From a checkpoint of a small transformer trained on Wikipedia: rotary positions, 199M tokens.
Each number is 128 + 24 x the weight over its row's rms, rounded and kept within 0 to 255. Layers, rows and columns count from 0. Numbers have three digits each. The size before them is the row's rms in percent of the matrix's.

# q: layer 10 attention query, 256x224, rms 0.0485, rows 167-175,230-239, columns 0-223
# k: layer 10 attention key, 128x224, rms 0.0472, rows 102-111, columns 0-223
q230 113:095133177136110121123135131116139101110156092160108136148095143135104112114106156117100140144115087094144134147099138135159165123140087145117116135092135113133111132130148127136098145136123112131142125124160098133131168104149122189107133185084147125167108118108124129135108147159128096120092128144121174113160074153140153170126135132127185130098117135133120153124153172140082067096100141104158092105095132134110149128101145085116133121104142094117079087129114118129090154152088116151138117138100173108144159150151162100130144166129147125140148119128193178079101112161090139082107124117135136132095142088151128123144141124122130132096126158120138136149139126112096095112128
k102 097:130105101138124166082126136116090115107106130105074113118103131101135127137164087165094138142178166173163170109146118135078135116101165118157120151118131124089112173106122128073128160111154137094137108111153134131111127095101112115127108129167124123122085099102155151117125125111126188127176167129153132130150118141149122161123126149148106112156106174143100118157105147091142136123113121109133141096141115117178133151133167140143105073063083128125134117090138157141129122127128098150118156121140115165099111123093141159105127133145112115095099150129123124161146105122123110152106125162120113135180119150099108178141143168121128146084139119127117114101119123132119125133066
q167 072:133115123126139126120126171144138128142139152135163124126120115182152152140114125138119124108160092163169125140159107140114096096105132140139123124123117132146122098136119127152149107121116162129122150127124118066165117172140139126155147113116129103128127177172130131179122150156140119117134147068117150151150130093148118122130120127091126086122137160136166110134155136083155167164101117148171151194122112146095144101106111115133147195152137112124120195131140127171156093115135161132148156111137104083151145106130105109119092094152103136113109158097134119194108119116097122119185165087142122153115116143127111150124141137128129118133102068157126129098133091147115112176155
q231 111:129128091149128134143096108151139116121125101125122093160169095141128162134166101109102178140095128123105077146092113172182111116125122131110129105165103166168113147104116155162131140147175155171123128107093120096142162130105109126143152141120152096126159084143117153138098125135163121110089132093116146155119104111105158144154139159110066132104147119164108113163143109118132102152121119122151117148113170121152141098102122150107150130137143114142132098128151118132130116160130129086158084134148162123121091188133121114116158112146118120114144135101141155118131099131181129156159154111146172153135134126118141098184159109152121107112113100154144100102135064135115123106176
k103 108:122122180123150096114121152119175130132124112166151128057155151118126128099117132128123065119092121121142112141149153153144148164153108150145174132112170169167101110125132124123177147129110121088148164141134093153130111196152125107124097153101098072139138138150104080137138146106115129151151074109136123139124085157160098146146118109127147172105091136131127134085098118124174112122130133111134139123132089116119135140122115093107124148107127131144177165098115122120140111108147123103153170133118089115133108076149103146129117097127156140125120111130151061155151140108117136120102108164144139102113093145114157123084139115128147173147129125127122097142139174137118101141148
q168 066:167178101099156153150095142145134100114152110139133118143130113159126150137112082114095155089087120147171159125136133123096087145133111123106146086180159127158091098102147133173160125152085143124128141075109094108132130106132112125123096135123143123140155159144181146153143115118134139124146115084114140098160109165133079117107151128114119125161125113144129138129125180117149121132108126099146108162109158167126130127126073133115123184156124116161141113168128092112128096145123149097104094181106126123170136106149116130127141134156153125103130137110156098168119129096123141118083150104124104158134139169106134121123155099154121163169134097141128139093148161086111104164150
q232 105:117147150139085177135116111140127104137112148143132097135106078143147069127126136099118162149089095099154124141158149165111129093133143157130112065124099152131079155123115112152134146151119095138132101137111136083092158138103122131141126099136098105136133124117174139138105115111090130137111145128137140147189114131112105104112126108108108154134125110127136169140094124101111137124120088083138162127091126165086108113145132088168147151119117140129128106163102114098153158162118145151153121144147120127117129131134152147125138128088168146156159126152165136124113152122133162099139087092134090133126110134111096141067185124129137094164097062127112106135175127137134089126168
k104 096:127077128130156126118101099154138128129140146112147092142157144091138127129175155146152169151138118120112129151127124160149103150128123117118168165118143164135136093084135136129152112160140176167137194123122127146085118162130141119134109153118159167153140104175125121112142105140168134116102136134148104140116065094151129138146108165113119108076150114125133119102185089135142122133113140173156120153156116199119146161102112160121144131129117140163131142157131095156128103145123120152141196113159093104118153116122086129108141138112150151138100100143085114152120081108150104090132176127133165118149135113097116131143143114124123176112114115095162122168119119150114141148115
q169 086:112161131141127089110152122128078161173182139143131105118120157130112119118121134140140148131116142114107117123110107153123128149102153143113153123111180138094124133109190109126127141146149086128155145105118163132076106135087174110108101112094151101114117104113128135121159109133103133150133141150149136120108083124121121118120141119130137124144108133137148157135135148131143165126108168158169152144161078154138091088198143147087087120148164114127130155084138111194116092108103111136118153115111088133138077132141124140125138143117145145114123107107074174106139156141133167152087102158124122132140119099161159108116130089137123074114097141132169147173110155106100139136098
q233 109:136130137121064145146104119146106124132114133131136078168118111155174127143119097123125120118129116158159134156131179119149155135129095139133148142101149132145100169120091103092119112122166134138154125148114144142101131102095139152107151122110134150097099117136124119132161148118127116206108098107114123115131132156133148110134093134152109164141148134141130101119136169178132108153132180097132143089154136127125127123101097129121143144148135138092116109127102117148143159091150112185164136134080161137128146103127158163106154119127133130188115123119144092115192116119101164095097101168110113142129129062168135151102188097105087134130117106116103130165120093154144118152144
k105 087:112146147146141155090102107141086166157105138123128102118140200117115149091122119109126111161089087133079136135168140136137093094125116143154114131109120145137129111110115110161111113121100150133123172091128158099126140100170144132149128132163123111136167150132161106132077124172165124163157161149132156148121118112140145168124138118124160116149138111162108159161107112105087109177125136073147133137070103114128133132138135149135126104122091160165117107144136091111154111122109157070131156102134096142117157144119134150071116136126129182151141144150102172112153132149112119146099116099138129150163098166151141112143072127131118157132141141177132107122155122123115137117098
q170 080:129147147157097111118068090100129100105125108149108109162105155146104126121134097100138101184124162117139084099120138108078173114154131141162152150132115110084156116137144127108122084102146116070170111109127115112134098127122102132138143146121158174105116122115126147096129092127165134120170119142130113089072149142124120164142110129148133121139110116119099117145118133179117082087106130089136145123134167135123121148168144134097136121138142152091097150124153133100091101158135122115148123131121115175103159131121077162130103150099129134135125154101136179139144133153107129172118143142163107106112099090152102125112103130148125145129122161115195156149122130152125181096104
q234 096:138104106122139078147121152106109142138120144163125104160135136131135106118135098093136116133139142107139136146095119051150131143177086158151133170084121112126190101129135112143147122068098139104120142128087146120151108167188123149128138150111145139108130113117116133109140166136125131153123146134115087136167170166094188145097166099135091178116134104105121106115139166145132147098156127118110179131091143102137129129155118156167128140119113127098088141136157127125115134145125121141090106115147176146138134193121146137095147125109136113156113109156171143100121123097116079136122130135077137117101172118121104140144152154105146136145154103139099133108110110164125105120140
k106 104:161121145145106155122136102125085136143138111089104113169126103146097109140162124146099118107165140142134156136157130142121160119099137094126137119162155116087112158141153078100105107126140109107097103088151098142124151115136095143132081153118118130142105132079163139096111117106157146097104151153145130100132134163155146156143106195184135119151103150144123126147129146127109105112120142119128075130143142139080117127145116135172139126117101158158139104123137162099086107144132122162126074136099132121116105126140175091165088161137108140083127150101074167114150110139143122136115141111147110142155118112163063100125078163125121097144161148126173097150125120131134136131113
q171 081:126191118081149113139106136116141095095090137163151125129116131142137101147138131130100147119108108143105125155146111151118123158107128118113131174164140123130123164066138078130150165168115121139113121110096108117153110126137110157180076141127113161177148179121147116107121129125122116106108098086115120131170099159112098128106126139113154152119069145129098141133092169103145139103127107088136103158108133133091130138108110110109143134122128145129144159134166098072109155115091124113131127145087144096112146125127104138092148148105116160109146132164158131139119087086128163161133142096169123097103147133131112159157164098126132175166154100141161136164157148132098141133154
q235 099:079163157157112136116120122130160120117119113173151142144097107135124102127096109141125151117119145145164144135142113126130116089104104100113188146139140138127106165129160110159119075146152113136141097113129167106113138127133145122107156126091081132157123179158165116139128122141165122143075136108136164121125121130147122147161154128152136121099097112182083130121103105117136164077111167089170165187106121126133094139142122128147120118108135121098100125107087113161165111125137137144136134127105149119093150153121144097134111124184117137161179081138140125108139096113093115125097097123147135150129092128176133104091106136139105128126084153121173101178160140126120110160149
k107 091:154116144131135106162135129114164110177181166123116136121152122145151169107112129102134117162114116116150131113093131157131121108104155109130078130123139128125146162129116114153165112157115111119111131127133123188155142160164097124123115133147147134136134105083109150123113160119164104085142160153093062122122104140141149116116131137124108153115119148142158095143171140127105157152142130165129119061143143160093139140132095039132159182164133103154159075130182123106109124153148128137134103113149096131098153100114118135175142141107141138126135161099149101160120135154135125148124136126150176116112149099125171136142162155109142171132143090134133124144126107167161133117126
q172 087:144158131135114138065074161101135129144089134107093150128148120163134085137095100103146149128140103175116096125144088138138154113106122123098167132096116145110132121079149145163164133124130091120137142092154139074112166133151111167142121070147110135136086126154098103144144112146116148102158119134127155094143078134149116126107132138142106087126151115107166167132057113111118161125137146095140166144111121122154087132141116154116151108156110154175123134134129159194111114168121121090139091132101147104115169152096135166127115100116135148119160132115138120105118132139087158127128139114140117101119142180099115095149111160116118089116110141137159123124147134120101147143114
q236 090:145116111133157173150122154137106164151165169120076064127062167117113122151121137120158140115143158135112140096125143118151103158105092120123110112156065124111135103145123099154091078116131097149168134128126094110159094117075087121126092111117084138150083152147113133136122125148140108163180134139143134137116143083142107121132117130123155098076113134085156104146112123121137133087159126127146097121083150159094112160118100129131117078134141148101123126094120172136099168146126151123148106151149119123126117129127126116146125123142070129121161105130137093093106143090121160133144137174131148100108098142112114123089116136154138129155098141098150139144150147112121119115110
k108 096:112140122094140126103160155134133129086136096105174180141141139136183120123155136153130167115115121115143165125119129133111101138163145123157129125142145152126112143069138136102179150118137157158097124166148146101117158134131110115124138048118112169137174151135122124203150138116079105094132102146143101108097130150121139119141093155128116116164146131140127150146087100105133117148090152177128124143104106080135114149128153128157138124143163109111155163106140147158180144135135092112106183110118128117146122125126119147092103082111115128111120156143116121155134097143139112125136139127119122193116137092116163120131139125116117154119128149138091151095070159130158085111132
q173 092:178141132100129156113118122148152073138114128114171149126132135140142111104086167115120108106134130161156129134106187133135106158151126083114154141153130134189129191129096087122157148144091141105136124147095108097120100128180117106150117115171128148124135148092158126094133097163128120132129141121109155119077119161105123124144119129161144140086048153107148129114127107165111115127167162113104113144127132125111124134133089122105122146113116113128157126114127129068155122131117131111110135141089115144100116136125150144098138127129131116127127142155139159104145096130059124132107074105156139070152123118108146109172140151140164117120101090108128095074130143094131099135146
q237 094:080130115155107109124146154155097169092172170137105167141147108095131107097103137078073179110132138165125156110144132075156092120130117128084133097115140086134132127139094121199141108146103135137147122113131132135125140158111149106153141138127090135127142120128103130142084160119092152124152137157108127137165154112134115092095102094163117135100118107166110128102115152143148123129118114154157137147126107142128121128161070102100157159128144137173110120139108124146170133131104124170132123121137137129153116166196180126108113128131177121119140126141135134116145116112106113125104115133116109129114111131097119089114163138103118125100119089111174097124177146080102124165143
k109 094:115123100115109091115135174160176124133167124140196150152168120171174127116106145131160057159127118115168104103115143127118098144142160151118168147146174136148116148144148108110135141107103126124116143159127140087124099111128151168131117137144127121173134136114133145120108076141132062059098095113113158098065124129113150155122137149116125125108098136096148143117130110106123121163123135125141136119152153127124136138144142122156110151116162107154141135121142098144141134170152158099137122125104113075114107097158121120128128086147148125103079143101124127115109145086148149110112083071147152143135110142124099134102141087144138144149124106116130136145107086162158109098143
q174 085:106159114127152113139110133105135135149150146118133139081099160119148092114117158133148112190148158144142151122090116087129153126153122147164142131122106127138158146068161107140098113135112084134158138152127150124128145116134166149151110136124159125161108095105120167115117136115148119135134113143144133128127126156112118136109137155134092131155116138142096148112164158148187070114151131166121083141141148084100097101151133106105126152084098102122128128133134125093155153138117114165120124081116119171140106187178151127129152131147160138129162132134143114127134129179167120089124102125128081121078116122192149100151128170123179120142131158107080130125153151164137102149109
q238 087:147125149153172133155095124107174150130123133121111137122121158097115146095106134134109142121163122125142111092089136194120119182125099122131148122114127180137177129141090115105141106123124116137108068127160128150137145128117124113152076117099139126123077137198103135114089117154117107126138149147122114112077098148133102133056115135108097145125130118088134097086087143158089075137134087133101115105135165130102129123113125154116133130139125113120111107119126126099155086127078158116100136114157129170167095143127091115162170120147125129107135100144117115171145149106120103150115130123115124133128154139128156158152123067128146171115106110151088126127117112119163108132143
k110 094:130100121100090135147133107139106121132189137118088096133140131095126137160158156170141099126144112165150113118132122122121136116108144133102112130152164146144149107160154130181150133143100131144124139147129142143157086111154125104128166163131141119108139115104139110133140117110163136129136129128118106125150152131111190123186151123140138103162117165138108118147167118110175140105108135139152118175197092153108133095141131146141162108137146163109106114080112084091133128157135101132149106166133136114093163112149119097134199150094178116138144081114150118112133132129135141103146124113122073150149136175175086133142133116137139073131152133085128122106109101157143150127090
q175 104:144121157124142095145120138133148130138113131096093116084127118132151139136117133123133183158092120144168179120133123143139108128124127166118145143165115121122117091124157137175135153119129143127126133142125111109123134161131135123153104134135147128170120150157104165135105123114139131148140115162112146117165132125100121152115129136159132147170111047157118160130076130140174103092111101142176118115125089141138125135107142143125124148106115085156137133132124124123123109152071070141144148163123153144126141156142110146135131132190106131148126153100136079145127162071120125077133137157110126156044152145151116185126185099132128148156137080125076145146131134139162121115105
q239 104:143140093115145093137156117095151136110140111094120113120153146126132152131125134107176121143125088100129116154079117182104143141112132120136115150139116099127139135124119135124153128130100134156110124113115133134138142158111110131136106123127148087147152095141116141125099098133109119126136131127116120119074133131160108142136135131110106139129119074113128099079150116151138110159130114189164132134123105122119161155102119163163130158160169136112126158181179110094132133118115155134153143134145101118193140126158063172174099087171143179190093159109115096126148150127168144162120163110103143142105128115119136172105109096136149166160161096134094113133102124175127172114134
k111 114:161150136142156129166095097105119172100137136140088148143079148081136113143150080155096132128143136153121128100111146093108136139121139106143148121134151109094122128135118152141120137148152155124151090146152144120098133108149117164128134172113126157108126147126096158143109121150120115112113162100165110113181153124100122136146144152128141121155173150133101123127107109112115144130155132110157102087110130111144110116121201106133156108101069148114098090094156124124100110112121110129144127138155191114146160162127166095119152118096090125110119095121114141084103114177102155135111122129098082107108117131136123136174150139146123163142128139122115144078153108097126121112039